{
  "n_kv_head": 4,
  "vocab_size": 4096,
  "norm_eps": 1e-05,
  "attn_scale": 0.125,
  "init_std_up": 0.0815,
  "init_std_down": 0.00565,
  "lr": 0.0089,
  "lr_mult_down": 2.0,
  "schedule": "cos",
  "final_lr_fraction": 0.03,
  "batch_tokens": [16384, 32768, 65536],
  "seq_len": 256
}
Each number is 128 + 32 x the weight over its row's rms, rounded and kept within 0 to 255. Layers, rows and columns count from 0. The size above them is the row's rms in percent of the matrix's.

# layer 22 attention value, 256x128, rms 0.201, rows 42-54, columns 0-127
size [ 96 104 113  97 111 105  94 107 100  96  94 117 111]
[[177 129 156 161  85 125 169 141 119  91 139 118  98  97 156 137 122 119 190 107 118 133 120 153  77 118 155 116 131 159  85 161 127 155 184 130 178 130 124 115  97 203 159  54 116 174  73  97 160 171 110  77 143 164 128 107  92 160  93 154 135 209 192 130 116  70 118 131 158 193 108 162  91 156 116 138 143 149 108 123 123  97 143 101 133 157 111 129 123 162 112 148 119  68 130 182 120 114 103 117 111  84 108 149 150 166 114 184 158 140  92 120  55 107 106 102 164 124 100 166  94 114 142  93 151  56 101 104]
 [ 98 150 198  96  93 152 121 153  95 123 139 106 139  94 122  93 138 147 153 154 150 190 138 161  98 141 160  84 136 109 146  89 128 101 190 138 148 113 138 160 102 169 103 105 206 141  92 110 106 117 142 137 178 180 140 168 106 180  79 127 145 159 164 113 153 166  29 107 170 127 115  93 139 101 172  98 120 138 105  62 168 129 133 162 143 126 113 170 122 154 113 146 104 165 125 204  71 126 104 132  94 126 131 120 101 115  94 106 162 114 135 136  47 145 103 166 119 105 120  72  99 184  95 181 131 160 114 105]
 [ 91 161 122 111 108  86 117 111 142 114 124 103 108 136 152 108 144 103 154 132 166 178 104 120 193 132  56 183 157 112 162 120  95 115  90 168 118 125 149 215 122  93  95 120 143 128 124 114 165 103 162  69 126 197 133 136 181 127 121 154 117 116  81 140 106 164 148 132  79  90 105 101 167 132  99 125 123 139 163 127 124 153 149 170 183 103 126 113 145 166 126 197 107 188  75 145 155 145  78  98 103  58  92 172  77 118 149 127 113 165  65  62 162 128 129 136 150 172  97  66 135  81 115 125 147 136 145 121]
 [104 132 137 154  96 129 136  93 123 162 131 147  27 171 115 214 157 105 137  71 130  82 146 129 144 137 118 112  58 118 160 110 144  93 132 147  84 165 106 144  95 163  82 212  96 110 183 151  61 162 104  94 174 114 128 135 118 133 130 123  35 144 100  89 130 137  55  94  70  95  78 110  99  86 119 106 151 107  99 137 131 166 151  90 127 130 151  99 115 156 136  97 145  65 110 141 161 123  92 129 106  95 162 156 105 105 128 106 129 128 170 128 116 122 151 149 129 162 129 147 124 179 145 135 149  90 129 167]
 [ 97 152 118 104 138 124 184 133  78  92 225 178 128  90  99 152 126 128 137 148 140 135 108 109  93 156 106 161 132  98 142 102 119  90 151 132  93 126  73 113 108 123  98  98  79 127  91 112  87 122 123 133 133 194 131 115 113 109 135 101 105 109 116 117 154 161 200 124  72  91 121  71 119  89  43 189 126 164 154 144  99 167 106 197 116  88 128 106 139 193 164 138  83  92  90 145 116 135 114 107  63  85 126 174 137 118 107 134 133 161 103  63  79 145 119 104 156  88  92 123 105 140 148  98 149  75 123 149]
 [139 162 125 159  81 163 142  22 113 106  70 114 123 154 128 162 137 153 155 106  82  71 118 153  78 114 149 172  98 131 144 164  46 128  78 208 114 172 147 148 112 156 135  99 153  95 177 152 187 126 122 107 131 161 159  82 123 165 168  93 144 132 111 101 197  94 112 183 131 162 131 115 116 137 139 153 161 152  92 102 118 123  95 101 149 139 151 102 118  96  60 128 179 142 139 114 123 160 134  97 133 136 147 172 125 163 132 132 157 172 136 108 110 128 174 185 130  96  99 132 152  97 141 117 142 206 101 104]
 [128 132 125 109 155 186 144 167 151 158  98 192 112 132 167 107 105  79 142 136 140 178 160 106  78 142 141 134 140  87 160 154 117 114 134  80 127 113 105 140 179  52 104 119 114 137 149 121 178 109 154 100 127 103 150 158  74 131 152 132 192 137 117 123 166 158 142 169  77 138 144 120  94 152  59 120 164  55 183  85 145 147 147 175 167 131 143  96 179  97 131 152 191  63  84 121 166 129 107 126  92 110 146 109 115  94 141 131 200 155 120 108 147 153 135 133  99 139 203 150 137  79 157  79  92 134 120  82]
 [ 81 156  82 137 146  96 192 159 149 137 132 103 149 154 144 160 146 188 124 144 130 144 124 102 121 127 200 137  82  93 150 129 115 138  83 150  95 144 172 185 160 155 124 180 123  77 154 140 117 148 130 119 140  90 140 180 143 151 160 152 133  56 176 131 120 159 111 109 143  92 109 154 132 122 128 171 107 169 184  63 150 153 170 146 116 163 157 143  72 131 145 114 164 104 157 116 169 103 125  68 145 139 126 111 196  85 177  97  89 164 107 183 127 188 152 116  65 136 149  50 104  88 111 118 133 155 103 121]
 [110 124  85 147 171 128  77  78 155 119 143 103 123 167 173 123 113 160 137 130 148 104 110 121 162  86 107 169 132  97 115  98 147 173  99 119 136 179  66 184 121 145 136 169 123  62 133 167 149 117 139 146 121  95 184  87 138 147 100 195 122 123 104 105 154 144  91 143 164 171 173 106 159 120 138 139 140 131 138 121 124 123  56  95 111 108 161 167  96  57 119 102  28 128  86  80  99 143 139  75 100 102 118 160 181 115 109 130  79 126 147  75 152 133 147 109 135 112 230 138 147 123 133 172 141 116 118 158]
 [114 132  82 112 118 126 173 133 143 102 155 144 127 166 165 123 131 116 129 138 122 111 107 167 126 126  97 116 129 137 140  53 119 161 151  77 145  74  97 158 167 112 124 150 125 163  43 152 170 140 167 143 153 139 131 141 106 118 117 135 149 115 137 117 179 178 134 113 100 103 193 155 113  79 182 125 132  97 157 176 103  80  90 115 104 147  87 161 165 107 122 127 122 177 122  64 132  63 193 136 157  56 176 154 130  88 142  99  83  74 147 101 168 181 125 111  48 139 151  89 173  70 106 148 108 122 139  99]
 [ 62 141 147 134  89 118 211 145 114  98 157 106  68 182  74 151 135 128 118 125 136 117 170 118 141 143 113  85 153 111 159 128 165  99 163 152 146 116 155 109 113  86 142 193  92 119 162 160 100 128 141 155 139 147 100 161  59 181 129 138 203 113 143 126 119 103 140  92 122  84 121 122 167 145 118 108 152  64 124 101 140 132 149  85  96 165 131 120  86 141 105  65 204 120 147 137  90 148 218 141 158 110 113 134 115 175 105 139 107 164  68 113 102 134  67 152  61 149 130 104 128 129 129 169 177 153 107 125]
 [169 132 141 160 125  56 133 140 144  96 141  33  54 123 174 174 157 102 154 102  75 158 121 161 129 154 104  93 113 126 156 132  99  92  80 187 166 167 132 111 158 161  79 123 139 125 107  97 170 181 100 116 143  93  93 147 105 147 113 157 134 146 165 129 133 107 125 122 196 151 104 129 125  97  97  77 159 146 121  63 151  89 121 156 138  65 165  95 123  90 168 124 106 163 184 127 156 106 126 182 118 109 147 165 164 142 122 172 131 128  92 114 154 157 157 131  97 194 104 116 114 107 117 108  84 136  70  83]
 [ 79 111  61 153  77  86 110 125 195 116 104 120 108 114 126 147 208 145 101  87 141 201 178 153 151 153  94 123 113 169  80  81 140 164  68 120  97 140 173 123  64 127 110 147  98 104 129 129  33 130 126 127 127 129 153 104 105 172 110 134 111  97 101 112 135 114  98  91 148  97 114 166 114 133  79 165 130 105 123 106 174 140 139 127 121 147  79 149 158 115 114  98 133 154 130 141 124 103  83 137 113 137  95 129 126 116 104 126 104 152 189  79 144 181 177 151 115  90 113 176 147 167 172 100  92 172  65 182]]
# layer 22 attention output (transposed), 256x128, rms 0.366, rows 42-53, columns 0-127
size [ 97 110 107 107 113 107  96 102 102 101  96 112]
[[ 93 119 127  86 113 176 101 129 141 139  96 108 125  55 169 140 146 136  82 167 160 147 134  94 113 147 185 116  68  93  86 107 119 105 104  97  95 118 111 118  59  88  50 189 110 102 149 145 102  88 113 174 165 138 127 110 105 151 125 192 120 121 123 144 148 134 136 124 189  89 149 168 146  78 134  98  97 140 142 130 114 161  92 100 181 150  81 115 130 140 148 156 139 110 125 126 157 106 125 105 182 134  67 123 104  87 108 126 109 128 179 103 191 161 188 133  90 115 155 190 213 104 109 165 159 100 123 138]
 [ 91  92  99 102  81 174  99 135 162 171  89 178  74 165  88 139  94  83 153  99 113 133 151 177 144 162 147 147 113 170 108 110  70 141 171 110 138 134 129 171 189 140  52 133  96  70 159 172  88 119 168 104 171 164 162 124 105 156 118 114 154 177 101 127  86 116 179 101 164 112 120 116 166 117 105  97 180 120 137 139 155 102 113 115 122 138  99 150 134 145 123 106 171 124 139 113 152 157  92  96 130  98  92 104 158 150 104 122 130 178 170 116 165 208 188 100 152  71 141 160 126 176 147 102 161  67 110 136]
 [207  97 152 109 119 212 112 119  61 129 128  87 101 129 103 120 133 189 199 137 121  92  68 152 158 149 116 107 135 131 170  67 132 148 161 156 138 133 115 117 126 160 124 183 132 199 195 115 146 148 122 120 114 122 128  98 115 124 154  91 120 148  59  93 121  94 106 133 124 182 139  79 146 163 183 105 146 104 116 158 189 176 118 154 123 124 102 141 106 125 115 130 184  90 117 121 126  77 165  76  95 149 108 121 142 134  79 148 163 124 124 178  55 108  94 114 172 128 144 148 139 166 168  87  94 109 130 131]
 [182 129 109 124 158 115 122 111 126 153 142  69 184 118 200 162 104 147 140 156 101 131 137 107 136 130 132 144 126 113 125 109 135 137 197 150 117 138  58 151 135 166 109 112 104 141 131 118 152 155 137 129 155  95 130  46 128 117 125 140 168 110 130  23 147 107 149 156 147 104  88 108 109 148 153 152 153 110 141  54  98  75 185  94  99 121 166 134 141 146 183 115  90  85 146 185 119 180 126 107 159 132  73  36 132 139 158 142  90 123  53  99  98 139 106 155 159  92 180 111  76 128 135 124 124 137 161 116]
 [174 144 132 187 117 155 142 127 128 158  85  96 103 122 139 119 142 182  96 103 148  76  89 175 106 126 143  57 121  64 104 126 165  90 131 145 121 131 106 124 105 129  64 156 170 170 131 118 130 141  96 165 172 120 203  96 154 108 143  99 100 123 144  77 180 133 125 142 104 128  87  84 109 141 156  90 133 105  90 111 167  98 172  52 118 149 175 136  64  95 154 102 136 125 133 122 145 143  97  54 188 109  55 153 130 113  85 128 149 111 166 123 133 155 195  89 163 133 135 159 150 181 108 111  87 116 117 119]
 [117  56 166 112 150 173 130 149 150 119 148  93 173 111 179 141 127 122 115  90 152 144 132 120 125  64 102 105 169 131 101  89 199 133  44 134  86  86 149 114  50 124 164 152 141 104 138  97 156 149  98 118 184  84  88 105 154 155 133 129 163 147  70  80  74  77 125 117 169  75 175 155 141 120 113 133 147 112 106 139 140 154 136 123 103 121 107 113 157 160  77  99 118 102 157 166 159 150 140 169 106 188  95 137  94 178 118 162 152 121  83 119 145 131  86 189 106  91 148 136  88 159 123 131 102 141  79 177]
 [ 97 124 124 143  96 189 121  96 116 156 152 126 170 136 122 127 151 195 122 154 129 101  83 157 162 137 103 124 155 140 123 205  72 151  75 130  50 145  62 112 117 107 135 180  91 128 110 110 125 160  72 122  83 147 163 202 189 140  84 101 139 113 158 129 174 100 140  97 147 149 134 112 125 114 135 116  91 132 136 116  49 117 160 100 142 194 118  78 134 118 107 115 118 120 130 128 101  73 188  76  71 127 167 156 166  81  74 177 149 133 136 146 132  84 154 140 166 134 114 134 105 167 127  79 130 134 146 155]
 [117 102 149  99 185 177  65 132 217 153 141 169 134  63 127 128 123 107 139 136  95 126 109 129 197 108  94  92 158 152 175 125 119  98 183 127 115 107 145 200 108 129 119  88 182 113 123 141 165 152 158 114  89 160 130 161 151 132 111 117 179 117 163 232  87  81  67 177  89 166  61 124 135 112 132 151 126 137 132 111 112  92 155 164 108 125 158 104 171 114  91 142 101 128 113  95 117 144  93 132 133 143 102 100 114 144 115 126 174  90 170 109 112  59 116 127 154 140 169 114 156 133 163 131  83 163 105 104]
 [170 160 172 180 151 133 100 165 143 146 137 126 144 131 164 127 113 151 183 100  95 115 120  78 119 130 149 140  94  94 138 133 164 176 132 139 115 130 135 118 147 159 191 135  97 144 140 136 183 109 174  89 152 120  78  97 105  99 126  70  58 142  80 162  71 114 104 147  78  80  70 130 151 165 145 133 131 187  41 132 139 117 175 171 130  90 112 153 109 206 113 110 124 168 121 126 145 137 163 183 124 133 113 155 155 128 151 210 145 160  79 124 143 109  94  98 160 149  95 123 182 143  81 110 105 123 160 100]
 [174 180 166 125 126 164 131 137 103 153 130 159 117 189 117 121 151 163 169 120 117  92  92 101 153 118 142 116  84 103 162 198 126 130 115 156  95 118 171 103 153 148 181 149 110 122 151 117 123  99 213  94  82 161  93 166 134 138 110 170 126 100 169 143  69 153  97 159  84  82 124 161  54 160  90  99 132 127  86 139 120 158 131 160 148 159 145 170  97  84 169 167 154 105 155 151 141 150 146 109 125 147 137 130 165  99 126  71 160 160 148 131  65 116 114 126 137 184  71 156  76 126 164 193 130 163 187 144]
 [148 125 109 133 114 122 113 164 173 108 119 112 167 114 151 142 154 117 120 118 115 168 108 146 149 194 121 114  62 197  78 118 131  93 165 169 119 120 113 158 152 160 108  99 165  81 135 141 142 132  98  70  67 100 146 175 134 128 121 161 136  97 151 128 103 166 155 116 158  99 101 107 107 129 144 187 136  64 163  95 147 158 152 175  30 146 175 119 159  94 122 142 203 125 156 107 111 183 127 103 119 141 144 120 120 102 156 119  98 164 172 108 159  96 147 142 152 175 117 138  87  85 191 168  72 175 145  67]
 [103 110 105  70 169 125  69 150 133 141  88 140 169 119 137 139  99 143 191 171 135 128 142 108 199 118 112 118 118 133  62 134 120 112  98 139 125 124 128  98 106 132  68 144 116  62 133 126  99  89 157 133 145 123 130 113 148 159 111 110 185 125  80 131 105 119 102 143 153 185 145 103 123 107 121 127 155 151 140 113  87 179 138 103 168 176 110 135 131 133 132  93 164 161  99  59 114  99 155 186 175 169  82  91 100 100 170  87 103 151 110 166  84 171  66 120 178 109 168 136 176  65 117 155  75 140 199 170]]